Weights of a small transformer language model.
Size: width 512, MLP 2048 quick GELU, 31.5M parameters.
Training: 907M tokens, 6919 steps.
Each number is 500 + 25 x the weight over its row's rms, rounded and kept within 0 to 999. Layers, rows and columns count from 0. Numbers have three digits each. The size before them is the row's rms in percent of the matrix's.

# layer 2 MLP down (transposed), 2048x512, rms 0.0325, rows 1551-1600, columns 64-127
094:521483492514494493496498527487524541480522492497481531505492545512490480497490505522471508475462495525474474438505512512499522526471483520467486485501458521462507495526501523516560569519480433
090:467509495510519504495516510466503512462495478518507513488551498459522487451529503502493498490567465462469491549510537449478528520430474523536487502532559487460476509475486500519496490468505480
096:503509502495515485502525492504482513460516532487470536527498534506492506481493523516478472454548507550483513458565484476511490497484474425499493461523547505473520516464520493504524483520522496
095:526535499462539519494533493510506489475519557536523469487476499494519516499490492477543499514515506505502554511522500530520446469439473507485496519476524497495520549519481466500508519501481495
104:505513503477522508542487508492497467514470502505516467492543527483528459467462500465499537481527501532526480512493490531497514491536550523458479510504517511453478501486491531515482523508529461
101:502486454471565512483511530476498501520526525517533511476531523464505515479522545477506471527461542457531479490547535497496508490522489491494499520468500500516514536462468524470525498539519465
111:512518500518573481511555504514479547482507515480512519504517524459499560516516514521487524488520480549504438499495503534526495503525494495485519549503460497527469518482479474495515498542508492
101:514479489522487478518538482515517531503507514504518515502512480533485542519509514539516511480496527514524518483501485501502487513503540516518465535521458490492510490488522512505524484507509516
095:497506534509481472524491484489510510499511524506487509494492526507508520489490529515495487522493486478550487469485515494531460530501520515487487520472488541446529509466450522481490499524482543
094:489525486521537500497507518510478524490492488506554447460463476452493465523500483504478493522489509508484478486543487476534475502469483541492457507498508492501462474462479531478460474465486466
101:505458507498491507509486502528506472573525528520463488439515498521483598494508490486502470482550528526467478482495497477513486541532507531559482499524492493454501495477494473517547497492552493
106:527532503480540481482482473512529493478506512498494479499438515474459502498481527499492486480507500469530467521491500509484492495480535517479503515476491506502457505516519496529488494558518496
106:489506476481468485520477508517483480517495535497499475490492472485497482488474498437462483532475512465486518538510479481480497542482481474478471474483506487488464505512492548463547479485499480
096:464480493490494496512494529501510485503524520502535481464488517530560516487548509499504485460454483535503505517516513503515516483443513534482498498557486484440487485492502513525509498542514529
107:529438472507509471540497506488547503520491511516489531484535492514486530505472501501508503492471519504466533496460494475480490534504536488479489487548512478521488517488488541505513516485486468
110:492542495511476520495464486500555503488507484524494505503457482493489512507486469501517522536491544520500528499491492484507484500492533525464509482478463561562517478484507498510476487515532548
082:540524496490477500488507466505475479527478494506508515500472493523551524466580459479501482505517497469511503463505490506518523502502471486485552484519494467522539457432532475478521476532524525
084:500508508526542551493525444500569477505473509469457533539493520510503505519463509518493533461486483535533507509517511481515508505505529471514457524513460502500533492546479520534537489504533467
102:443492473483521514491527509538498511497471514494518493531514513510490549486509487533500478495477505557496502472527516493498520528515468495497455468473492501499461522454518542498512535489512497
103:522483476462549490521511507562480514495495486506515514506522485515514497516483475544486493511467525513436513519446466475530532476470504525524483508491420526534477483486509474555492507507531479
100:537514485508554492498507468499534511480455495538522525477470520505535516483508455507499540486465490489487470516496508502523523506527501495496493527477520509512518481559494500470430526485505488
101:465483474476462489528499495504439504524494488496485496488481511490471480501508512475528479482485464483523530514527478509476508423467475487480481514483529505503475498507512521511507522517521535
124:509481483490480505530450504501515524558470537499528497509510536491492481453525472523512559482498534446532506544527488518499507483476457513545439489498488508476516517495540509495506495445494480
106:552524520487532500511520529474503497521504480552538538507453484519459512482533508495512540517501492520496488473512476498511527511459485526473481518532521486504527459474538536488487503505504494
078:504503482498537514490494505510480543499482505458474557506517491486478462493492483511515499516499503464500490507521521525532451548513492497459470446522482484504552489500510525491499525488519523
085:520482539472513474515472499513496484506486489484493482528480462505485494567501548486522513546495507492515551488530499472494524458493529464481516510498484496462460505449474502524555508470500497
108:540481520493485480533450515446530516521535535501530503470469486472532485545548468492544495527490476508542479569508534461543485498479527494504482462498496511510493489521487529504487486521517520
086:556509554505493531454485519454464543479480473556518510500484487481513474534500545518507459499514457485494519532529504526494475473487494467565479518549503516494516511516527521535506520514522541
085:492514520519530464519513518465493531489510513489474525470544522510482519501524521501535522459475482492545496498479496500549485504508477515485528499513470500463486503494492512507490511455530501
117:515475514503504484490544511494497465514461506483539444482456521516480504528513495506491482497513486469449507451527536496505544493519495506528491505423505514512457531466547495524514506459495503
104:495527514484480518507515505506489490504502516526513474513516489523514497465507504512476492563493497457482475515513467459532501469495549488497491466486447459464546531487459524544529448485534491
099:518524469472494492459524457521462488521499533526445513477496475543514518487483498507545493512506528495506527510511482474520467502554498521487441498478517500496507517465547488523508504538500455
091:486503513509488472542478522526482488521530536503505511492492515510537529512471524466493483506517536494523533511498517512482483487534531502485484490506511481493546525510473463507510521510469515
103:510523525483510519509496452530502477531496482489524550506480502485493496483471462468510510527524508476535493467464499476469480561512500510504469530453456475543540527465465504491531467523502507
121:508474515514462526487474502502449491475464534472498531457495539486507531537493505502521524489502477465478484503464543505540465459532518485534528528487484490475511475511550487515507499523502497
094:480504497531492500495518482514488465521472509509462506488489507490540495492513513493496487481512506526492526489471561516486512504509478500476445524464535489495486451478522487522558452520458504
101:551505478485494539514485473478544517527511512488512512522508488503526532514535481481507482513498492507532498539445507506548501475511467508485506491505510539498527533474507520490492438491513510
098:561514501532467504465523522474511503510501503497474501510523484517506470455528460520503517490505498439469470511534494503443498473503500532538522486408478460522473495504490545500486512465518494
097:452503500529494464525504489502555484476504517495576488483501464477489512504504482532473505489461496533541492505471498530482507440513471532486488515529443524478515434518496499512490482500491476
102:526495510488488485540518487444493509508482462494481511488466538533496476536514539485479493513472490491506500528461521522488504510493490495494498472503491457471486538517530511518518509521537484
109:514541528487484472500525488554511513479529497508480477504522472465484501441522511477470521515489533522503493544482504481501528545501525452500460463498484534478525509480501497513507523520470481
135:507473536500497460479516514528550485540503512496526552513513521502514527440538516496479513523477495473523459540471499525542480525495485504499510475497509528503535496532460482495516513511513499
095:477495499529480510489488562487522535480483476531502529465485506500488516491500477458493487482490531478472509565482490466527479518494506514498468531498485484510503506499473487544501541488446506
113:461498493481520509467494503501493534492500532504498479493430475469467468538430483518549492465511502521502502547481513464515519500520524524543457502521474523518503495488512498492501506560528503
093:512498553511526499501456491491528499516526494502511519475520484454494512480503505548462519478515460497534523519457506524519476430474478486524501515508521487477538468520485476487450515507471544
125:494532499499480517480494508510530517486523489505531542493506525481536502528534534526485499513449456531506510491468435516527471515493482508509501550515467526475503501483484504552507535514438475
099:503518460473499511484518476508527488497496477517503486463519513511548514478476516468503484519494441495506505472522484477522496510506503489496520546509518476543457515456494519482547436453538463
094:499493494465496505510499556556563531521557494524478481526520530481509479551494503463479523454480523533571502493495504529499498490530482465500459493485474472561490496529533481463492468497519517
109:513499518484511457518470522526516486475506521519530523536501520516527504499495451488518514549504522494555513549464509504531537531516487486508508477483499535545487497496508551496515522529473512
095:495553486529494461469524500530484540534519488496487490492476550473458500518479510538535562502532505484514520479478489489529460524556464501469547495485488478470500533499541515471493459478490490
# layer 2 MLP up, 2048x512, rms 0.128, rows 1552-1601, columns 64-127
097:497470500473470510456527487495487515497492469519508496473467523497525509508479504523537491482484517494533531467513510543505491476499505499511437484484476511502501478507481512529504470515484518
091:466513506507490472492513495508478494526520472495496575513560513480493505495503531477514528508512475478522510516506524498472465492498453492521484472520537498487505500454498495512492468504480497
100:583514502485505502521505526519491482530451498524493484496499522519511483476527534489494517508486460542504497465505500529523454539460478484494489495516530566555511534565487482518539495506510439
103:491556546443495483517501492522528517465516505513488497491540487512546507471450499513527519544475481497503536485495476569489501509518457468511511541487520527548465492516523509499509506500518503
107:495495530507489514508499503538503489518511495493478493513506500539484521544513476491532477483519496485549494529521491467509484524519511499525497502468478521522483501532455499544513529499506486
108:475540493483535508500510492498467486520464495507468468532506469479542539522492539511502516440485509524506507481514541524517527501500498507501527519496490523520457511465524523494501510450537510
104:481538504502517496486505497486499512494494451502512519496483501495457470484484501535463499506467492496500509489499483518514537529481499516496523523488557518481517505525525496505471527488493528
097:501463489518477499514501516469505512474447445511499475470463460481498517499474510474500464466589516486479484485515535513482508485503505504518525494477485491501476512520479450541500510464471469
093:502536508542510492489451508471514553511507507498484528475507483483467491503495515494501500499503552508510461506488489502514469479498431488488469478491485493487521481469481512503434483487468492
101:507575465504532511485493432484479497482497521519503525508508491511548475523498502533505457511513530545490494500468499496535481545504499514456510482507512521514512495506488499471532525501503502
105:487500543459448528497510543472492509480500511490544525482504467543490509498503488488498479537503493530462502472508503472468546510482519520498466493493478547473484516473465524534490537543482533
104:492495460513487562501501462484514537472490486490489474461477483538547475501500511459535503499488495511507522516511512531499458465506495487442523497499523480486531503481498524516515502492495517
096:471498461494495524492504490545511510522480514555509526518503493505500447495480504494476454528486481493493544503510499510493477503529469502495543482493487478512498472516513503466441532522453512
110:511513517548525527534517528494511580491514488517507525470490479488484488512520510522523478479498496531520506491504508466547478538482487513496486534473494523459517502486494480528456470470504527
110:493519544498487507528518480519479514451540484473451529558515482485500518468459452488478523560500554534509461503495500512462513500469518499445519463520453510493487483479494507494489462505488511
081:517474495502501481513496521472541517504488505481503464512515458492419490505469512482453495525504448470501475539491501493491528539530480553462450509477458551458488522516507493487487507463502502
087:470529486515486527537482487502487510497524453492523474519485511506472483500500478512489472529483514483485514505457530449529507465509496490538456492462493495449510476490545448555497467483501489
104:505459529492498499494475476506528481437473475499505544520520509466517505461493526503508449487486456487533499545496518490507477551519498506516501510539520530498488526510506511502500463541482537
101:505467473496495529510519459513482499467500525482501517477495514505519508527507469501425474495483492497451501526520506535506498500516509467510578511453478490502455512483494498529456486506523464
096:515452519531524511503534430519492497507535446494509464434548546495554486491489458497518522497523534492512479492496551478532462480535518500476496519575480481498460530492511547490489528503496472
106:455516498514505544502509485498481502506515463537514483490505489475511482527465512448471493511472501499527505485509509498501496511462504479492480487556546481480471494523483486504500481446503524
124:522489452456480514504475510491541486516436528507532487496505531494509530500525527499532524502478494476476502522468490537513529487561462519492469477465460473485496548503499494531515514482536522
102:514510495462497447516541512492457474484513463461488520491507492509461490476482511507515517488532503453483538487496504476498534528522503547527538547533485516501504483458495463472488478495471502
072:486494458530499481513486487472492490526530463524486471449485508534461479464540459488479553515508515453552530504501489479479489521486528526491475469490511491461512526477512488536526486474478466
084:526476496443529486518519511481493503477523500493526487526487509505487539505486567493484493503566458530524522503487507524462505459466503469481502525518519523512512505475490536500520487499508487
104:557520507508513518487529495490464471525538510553467545536511500509515508475495519525499471521478514469508519538545481500507543534456526497482479500520518515510482471458541487517496450495460505
090:506509503513468529505528463485462508500535463465554482493484514468465525498522471494538510532486510475493484487472482480451531500491459516478498466480499501524528553511497520453492497513508460
095:495501477525525502500493464489532489514499492473507480505488472545450480477531491519513509533508491519499493466489512514469544516522487461469517508505503522460460500504490471530502497474491518
103:524495483485533507506536497521516501506458546486485486475465479478494441530500459489512448455509480460478500482527504556498473511549492458477525496477513527558496475502512537437480520501501485
110:503456471500475475507541507482515492532500517444496505480504499518481491513497521497525502497464533506485458492520476515504508458456487476546533461511556516490514515486490519504480548501452525
094:474456494476442502509517548481497494468484520506548487526514489466526459485499469454502457511525505512551486552522508500503494507495521459493515527487443472473505483514483548530487505491532470
092:447503502520480472495484473509485499457479520496498490534496515518464458478551500483525511536528523526492499491519519517499514505475518528532487483489498515518469523464501496510508446469493515
103:498450522479483495513523480442536474480543481495501497520484453506475494479510509484481513510491486493521498493527497524494477531517459451468479489455508468527483484497494512522459493511523516
116:481514485495527512496505544518483465497513512467492509514479507471482551491492471498521470528483542515494492464493518505501520465499529478499524510510518490482483483463532509498523479476517495
104:510535455516490506538458512488529487476493504519497487494458478494485449506472507482514480496498489477516505515467507501519483519477491476533521496521509467529532486491452453492519498477473521
092:489502491495524490480506522477536500518497504459504539523498489506524508477498497490514461507489523536539509472489471483503498459473511515481529495464515520539483531500497517463506468483532537
099:513499501521516462496491476531518483493475490558510499510506536496484529486460478524470484502505457501494501493496490476493491512516540540475505440477506540473520490516508491491499513490484455
099:495534554481490504476518492487439539513550487491554528539504501517474484507470510542472526487511482514490523509494498513485483526522461503528502502522488514474507504509479492484514470491506520
097:492475493533517480546479493486437487533503494488495513499484526496512462501495485480518458472510517492475492491447467510460536508487477555529549486488519501461503536504493478460515486507520447
103:514487475481527500494518507503470538502520497481482526487532488492472457470517520478486483504504487542518521512500531482530539515527459466547490471530514502528482520472522527522536505537472532
137:466503587511508483496548491463510457494472519500472527482507506517519539429559466455470482491489523452471511520490480453517496522473462486498538493536509486517556481528492485462551546493516510
098:457481467498552473536511509508560552483508490503472490517505527500496505509492501473447516483476568473540500555531525465475496481509508511506517535535505523499458512511442493519462530510483524
109:527473515545549485487545534492501521512510517478495508504485436518472459500478481525516479521534497529537488490504466541475524467551485495511514502496503498508540504514496499513496514487518483
100:480493455540516473501469515471491472515495503531448504529529520531503495505502474464471490524532471488511461489539529505457503486484427488484500503475511501504516538480455490508510521501474447
118:465476500503503529564458504499446484492524452512511505513538491534488524512478516513528474505532476485488490483540539511506498514498460494502501509490555504512513489543493506500499485479528512
099:468535493507466520513483499483524508483505529449533475486526496483564527448500471491499498503512483512491481504505511526468452498528535533477514499525503460497468541508498481521478459496500495
093:483492528527471497491532468492535476511473537503503464516506464479516497496544499527459440514495524449475478493530495536507475539521494532534477546475478477485476454471520487468455522493513548
111:529510522463451547535535513472460518506521469508472480449500529485480511522462472529517488476504492454523496494500552501467505494480489449500540533503493477520451496508494522494460539501474490
100:481491479502484478494483534508505484490477490492524456498523472551471478434463481507485499493482456486498488525497529473512488472528481516487443496446528480549539496493487510493504510480499476
104:475474520507500535509492463505517472537470514538491541524446452455512500533508512470514498472504494481524538445519482484476494521502491491511500495456485483512524460515508477568463519534506498